From a checkpoint of a small transformer trained on Wikipedia.
Training: a variant of Adam for these matrices, 157M tokens, 9565 steps.
Each number is 500 + 50 x the weight over its row's rms, rounded and kept within 0 to 999. Layers, rows and columns count from 0. Numbers have three digits each. The size before them is the row's rms in percent of the matrix's.

# q: layer 7 attention query, 128x128, rms 0.0742, rows 63, columns 0-127
# k: layer 7 attention key, 128x128, rms 0.0767, rows 63, columns 0-127
# v: layer 7 attention value, 128x128, rms 0.0789, rows 0-23, columns 0-127
# o: layer 7 attention output (transposed), 128x128, rms 0.0839, rows 0-22, columns 0-127
q63 099:483496606547522595490504497471472550595473436596523493456554526381479495500542582516499612465504507425449503547474378494605567456435540483588503516559436504491539480528515430537498503473374545560526415524460496506463501586413539594487564571491480557553464474475604606523479496518514557518509469459473486562445473435485470508490509501558478591538500432464520518465529495463539503548551
k63 098:518385470527484535484558513581522555509492485489488498497441518506536518471505557509514447538456610531496516524513546641489489465537535536467522482472467517404490575531509460495443523526502528581509417601478452480460479493454566480528574534465451569503566553589565480341396434553476511558441405480491379439482596510534528548407404532465570509499497474421516532492526520559498534472472
v0 100:490446518455502644557511488518473535548456474519516501424591528478533449562535493545481435578477545501481580518468436446482512555466498583527516517519506480493503453540579450567463464474488626436535509468499465516589529460477489576560511446415426404429474506564545423487521476604475546519493504450477397421460538474613513585492463365548605517479563493474506547480491460463513487472548
o0 104:402524475480439522505552497513524589489477455495570499431451446617557468487336539456455506544539495429586430492578429582433505445532489462490516472519477443510453528470567515488499494478474467462598493445474458496505517544501534491567451480575541583531565513486491577558452550503469537471400475466535481511592448500487554499557487478582449598496486418419514540428425526527396444517548
v1 099:524519456415468459460468532520439524510439423403510407515565494387471594497455520464504492520426426544521544467494450566474608577419498625649503527559528566489577509509451460556496485471579552566481387510411515531492521504559473509483509460455492536511427475523497533527517485461521539502506555489502524570496471443470583413625475494460452538509434513531535492474482469562498527573437
o1 097:453471471457488523558446454458486465542569577505590444519523424463471576576485444495443535464531488521543491554583490499541474503477450548445468512470524457506482493490441460482571493412536559525515407521402412532544454478525549523532522456461458387576519467550407433453503553442593529533493503443590494414467559483487475571400573445441503530488417504481640494523480489500608550539449
v2 089:543503557473479440518436504509570485553489565529511518501484511480550570495546521491489448553502406530520423511491453534452436547482517417431480472516451518590498537473442468541478533485514400526463526610494494595486556645553455639440520565491543506536428442553471494430475451507498478499581559507479519574418577452474496538371477520492452616469508467515413444534422435423496511512473
o2 088:559528490553557374505533501588510449553453561422513507579483411502443560494533518462502460431496507591420506482503506514496472581557478532534552565482541514468482471590455551524537536545487454541485455440541529425584549393567482525524453444441472465482438466506474455559481605482453477498435570513524453481474382411534410449554501461461536358457473462470482503585501443501506581518512
v3 104:544602470489457598434446487517435399470575512572525411485484454454567500511378609490558538496499502536496536462548503501616516488379518454456563475501509501489485548559507492462480505511407473549502460471504504477450476509393474455519606574455476549600540519511491504491485603574548525535529415496483528522456491582487476484454537433470490421497547514591622575537567493517512508513507
o3 098:538390556488486568449570457536517529535494507532411492475568583567550468378549472524509578469463568517505559526397485510456464497522501481678495503582559486521508503582491498411556404471562500524429505440508544509467490545420520524504526439533508518499553409538482486538475343528531497590421469498535492493498470519409524495481512539438540490539536448432471476435561542499518458463457
v4 100:490478452566496549490581453456495405531497507539472543526518465514539464531435556536500498619448543463423467528480476502489507555426490491397567489468420445491452530567488454451439511504549577517442420576516508596491440465522529443537422583349492489624494519491512581507519463447534437501574456418477630455498568468483576513482504410481504540512516513459564575502555557509508500510563
o4 095:475423566504456624525510509458549501523423454479570517411482516569519478434507598463569520440518466460525561442499549462536525521573491526551465466531532395528506494497507492449466655476530516549472540434541514439440554447445474513504618461565429430598467528532534503519467455510459525537489450519583428459421447541465583468496447528566485500521552443476484565408564427546556476436494
v5 093:475478490501507487470562506489555540533525551532475488507495434421574535554558569526438455529441388421450500505547438513475459420592497544489492484636554503463475495536537556441453524563503549613506441526540462445494576562454590612496482589461479411439485474454485459436424434484573523523531585570460563532489436413455475470503504402457426487496516496480521409472452461526486534448478
o5 096:467457529523441499495479536549388436500484525541481549557588579425496531430408605453428459456471526547550522495580534469500551492500494471477556510398591472536419434526437526539557541493502440507503421555492643407570514521546445530503428460486560493481410453470463510550464598456479386454462542459484536472587498437536512524579443482449514452487535528441537527489483535469448524462456
v6 114:557414488574477424614500451502500458574412444434623530486487474370474485518546536501531474571545431515503518513517533539422567560547470477378461486486528527513459483539473487518525507425566503513487587592489493486439578477554517531547410496397516535509513575633550599566447500507401498520507551462454475464495463491591452517456495453531493452470517520508556468496484461552538437494540
o6 110:505484478528521546525542484543502521514468483457577463526405509634396418446512442536437563472509448440462479437496484426569504505499508503448625412532455535464498515500505523529522567608459436519538463434447492486547490472480472500497486458475435568408541456487600454460452457524525495497488562514534375511550552502441583478456558478498448457611483542490516601580440389511423466485494
v7 111:525536489558492503525555558539534527440499427437538533449545559450533543498439598550418426475627481517552569478508565476498452468429604546508504431484563527583496489594512523518368553468527591458536443544458492416548562510548516508495431483430542638452468512482482521475531555455461517557482529491459485579427508469528563599552516567473537588489489487509426477429489483499485459435513
o7 108:466586378504461481547526514612435475506449505512503584536547459447449435519392410521502537484536508528470436582524544442466443513604529535428484546534485465434497506462540591533410528469505417428489483507561406520538531485496538530481475449535511533477577428563484463520492558473566381458481530510556543518486529559476419481592470496503500477456544492542501469533477494661478555523410
v8 099:461536553431524403551366439524485494566518536502555500513553492488432572546578540550543515552471498568543576498455466462431585482441372550447433535563469521491465480419508481442525499487587494512483531456571484583516492567454437588559442550476541451513414517419548479497471385471524471496451535521493478448469533504597447397525503424530556545499435555487467479508434510567548532469492
o8 092:456560552459443474474524431483480573480580534488573423550369406506479573525420575457444588526542486471465492541520421500557500500481519506505533511454569618476512581458428469484569505453452501546470525587440490532590476516443479537532528506567443446537466453485527550471487624472484595519586447542469482479522541399569494472535571498449512544517548590481548475530494471394457535472526
v9 100:502556460358519403517498421486574517464529562437577489553494516481500389502496491431460485441479526573543433377512491497498530477521460458438537531516528511482530571459471508407423533423429501514466627498454534459455493590478441487429530521426565415444494526446484543450538522571526531450421563553515586454550468519430539509541543506461466468469561494503444461473606557506540565526533
o9 100:505500558556450512514509540407538502543501498501460490571447513491514481402584575611502508488463526573451547577429567483478611529462479497487597439595532483491516529527554541518498457558457518455487488572493512611380489375478464396477481501524425438484538437462455476377509486488574571480548510514459522538431583471558557519599550570496435496464536502500555479539475487450523467475477
v10 102:563575510505499452482457441597528492477518507532478437469398507510520500464420434459509551472520469523447425540524558514473608551549550487678467445507530512479545500587476476448459492616496508538485431396469478478410427503472524425460613522486524396468588458441550431497489488505517474517491490419545585522485486539554492477425511533516552522507572399532560486538552549472497469536559
o10 097:563468534469549494490532629529561473458475505502509500440654478519520521355553500530519541492482600473555520416473497583483402554429557521556445536499512523517482502532514466448583486470466458492421475523493489482542458484570444558459495513364535538447525508519351507528528462579471493535487529515506611516503479518458460514525535460397514383584525507499490527396531519456513504473480
v11 101:454481533470468474578624565508493451519422502521370568443547439475506558521556536570535505433493557418537526537534503461575485494524534597491522517526492547442449458457513499493423447545548588478486447529455522613500563531527468444460460473487438486441447552516548519435512343454411457491452565451541497477479507420542520479537448481454596532555463444520447449522578537590535530538507
o11 104:457553440503443512428377545469486606536513455503584505517419486451547542494449546518444494491500532434534481555669453567552550443536462498442460486468537388543514541404477458522394566438527524501546503464504401460517463494561469494505495524567539492603530515547587513434497564460425456479595461487498534536494500507480447527570498437498483441508484456376487507425471525457534545476493
v12 093:481453527589535604488495448540440439495486528579496443494453483540542455517536512483446507593470447454437526553514451498404464579602563476570395467552466476434590562556559501410508579496444487532423472504576469428500424479461514436425425506515597480543533517476479529491560504490579580483503477460555465552583549469428533482463504536463453440500548408512496512515546506403468552579500
o12 096:522451498489453493481561486555548403440486515525456533479627503447475549408446556555521401538545482478515528433528451487496429551503481500527558476478451469539413378571489469491541555432499437449511579447613586443565556566543540509506505521412436470555461526492328501586546521480457483430489493569563539466557439428509494498473439505443480464501532489502495566482504497466516488495409
v13 093:563490461500511533589429550561476445454489452397464527515541567467532482612451601540467501379559497514484558528508564521465548512497566550495537496536491512611540513384503529544492516473495525408499546481441471537465546432455529477536546407462444496353582520576411489465512513565394555447452482397506473447460428506535481541444473586485510448518485477544476522440520498545492484522465
o13 091:470500429508385545513517552557540592475483496495562580445460537593518479568501373608497523494517579541538465552528528541537544478488488542500494476529412502458498514484620530453453511482482509424584474479449417544517428510531524424506435494578510591507579518456595537441494463423500564559427533504477463543533609565515527467544495466469419507498399496485496399548452507492466453467443
v14 093:472599492389479446471463505605505435544606453419528507484556409479486539587444547555506544453489475535609518460533512465435540518536451472508417479493451558537558553476559412560405514535479464525490424511441499519447485564544504470413449459485509524498370434551516485599589493466542494526544552557494569599539477566501411491466516445510480524519471485512568466550453521517476572495550
o14 094:558482477493505447559553429460470448509519548467543448535483477434490504530477420516583542484497557455448490531532469563500550575444489576474480563471604567422396516489461511428639516395523460385507454517483446523518508581523529562559513535461404410491551437482452445463503494495435489461569535541474525465515524412529435459507584476376605440503531518524535543496513470481498586492454
v15 099:393481518519496565534513527567547553499493469525471495536553499372458441485564530489531489496464551578477485481474551450618391452515518448526501527561516465560386561578546573502447451556492599520496500509491553477596432466493555532507418483642518388489579565453491493426411417496512522496468544514472512536454466469541437500405469411540457495514467488462541500452499450517464563484538
o15 098:554581446549472503439459487431361646466408456519449550501456598465627547557418500443458425473492479504506492562546553395494473471503593472474443433474498508541576544514460506498497501520496516518503505598530505452465421479514485415578493529524521478504437399504528532465466550492454464509545442531520530526522467501533529427503482528447423504405496467481513526473412554532373513460533
v16 104:494408539421454485509489520409475467531522555523421589529497480400540527439455417471481499475490504479463514524544552549470460422404671477533599486476484497470440452502383526520414535495552511600456508611516560528503437542542476567482481456483541581553460484473495523464413548479530435440489538550554540525473453529444481490514554453428417518466439489469570463489520524608472545507489
o16 106:547480464584535584443400472477536581471408496545457516559497445465455520534568533512530540391458488578470568548469563450540509424576413497504456387472525469506578522536448534552435515568542623540466483531514435524461515441517493456408537502500457426523464540501544450459478448414565470560496510452470568552429578546446561428486510533517552446459461492539530439497560453524413552489485
v17 103:559503493451519637528516500449470475481473549530419528534452458562533480374454510471582483557441569466522552525519538455519576407447513521521497522456484429506474475487476543474485425489466589587553508511549547491481443500482533434559621487544434530467717464514584392429433549483489427494495450452452522525464576505481499498484463423537577503494489463512514515509474542489494536449486
o17 102:430442553445510543454467522442573588542506528546451468499431547535643487482446544498462572491522574500471417535394513492487478440511473478611428466493528523557527551525472489512444435552525510622464474508486448577430435481498399490430501563472505536478423576473550549506461440545484495514465491477524515541434468590469560523504489507627452455493435465474489446398549445567419492517546
v18 098:550425469512470503515454501489578514543528527480533498534386494496513430473514543524480460479562480471459448557518519479391595450587599430504540525418515451551482443457533473476581506564547422541442517486420558471457477543545546487522424499446459501559567561580485443447468508552449444463544479530515585490430537527372530494409515577557395406459410482490516555485510545488554421484458
o18 098:543394583500463464557511602494619501467486427513427504536525568522541407446553389593532535504477471484417522456518594461553520526433448623526475468607517578493450479565493517552463515571445531567501418439444480498426468436512453443431428506485441543505475549426543525488515485464534436505512494532481453536473528536474522442470513547500492484585482514504533504537538424491409494526606
v19 094:569474476367552547539558551538542549465542409418550475484490560531470422446555413537539466545479496403470415470447512440448506529557362557504458489536494482453573557561490497511548561601483463521497474554426459506486510551545550411435490528545570448485406527419484544491480504475584550516444465479516525566418517413438532466544513501516470498445505406516450575416524491506523478469489
o19 094:543530440562459424549504503450487414549539521564496558448593477501553478432452504478586431501487474526460453422501557479460468544419561536464564660537494475594474467540499451489482449448504406503461494469472575493580580438525460604474486468418467469459547449518393504555556531508462501466471506551554531427463496418497470521458514511503429423523522556449608540487491566472579528563502
v20 097:570520436525509519507486492562469407581661553458457559471491472503467529576446573448531505549525396458483493517479569552542580580530517499477493421441473462463482515559489511500531510483552366481417522546529544590397549427492522548555514522529484454499467504489439476418508406429574484481519510506504448476465485530595431482461550501504486509517510479534638496550509510608455415535526
o20 093:669433501521488606511464486512456447407463505427516470489509550547392594506549513471526574450538524509590563414432558474548518565460440437543484502464492503416532488537464523484562449488517572498523496464494481435538444440529511572499524460529430546478565552483609527553412405501475502577506487602484546484515497464500567484485549449535515425399493554566515471479523493475509515393481
v21 089:488394436470480457467394448502461473589533572569495567472488474543480460468482490475404498620473449473461446555474471475543519437550373510546520527614489520559466496448503475503458501526591506491520538511608493530479552568442476555457488497407522443473483505506493477615433529474460576558487482524464609433532511584503474543538492351450515480519555518428486477456563562528512529554503
o21 085:535490520461568555489576525467571437527543530579499454511589443556532441503570617439464562422476518468512567482521424492456601479492472480496552487469579507506515499611490465477533509480472516470404448487441533473545567537380445517514533474556514460447380515410516521555549542533382557489456475420518534531497523485488604511496537525474467540526482513477495562568443377503587421517483
v22 097:506525511459449605601457439508528545554458558512455441530453519468503544484439468487541510504543608326475437453527530416484505451405439490521473521564457521514369466504517550518458492567503489466483529534460498481492511498586504402542476503458388493641593472418578406518462441543488449464477508617543491483570497481443486489525496478543527489441414538505544493509474522517489486495486
o22 100:416470541410542440521421605396475529448514457525478504480417475551603520438500551550578527502461488463435528565436542476547545474498472415559461533504522501490516546425432470524455399519449480573580498464494506488420436470469499554446499588488535468526490523502596583436543471431570441532579431528477484559412542564508506430452583495511531501532433500469493509431502484539405569485558
v23 093:465481491562483467540527452535463460527505447458505508460448491503489592505563591511413445492434401511475519500542470508529572540460462536485444467468552451520576534491554524559614573540570483492532459466520492431491495501626462524460495423423468486425453454572423636441550451565509516476528531463416383546487452442519557506492472500451491592535590498504505638497464530472555452445527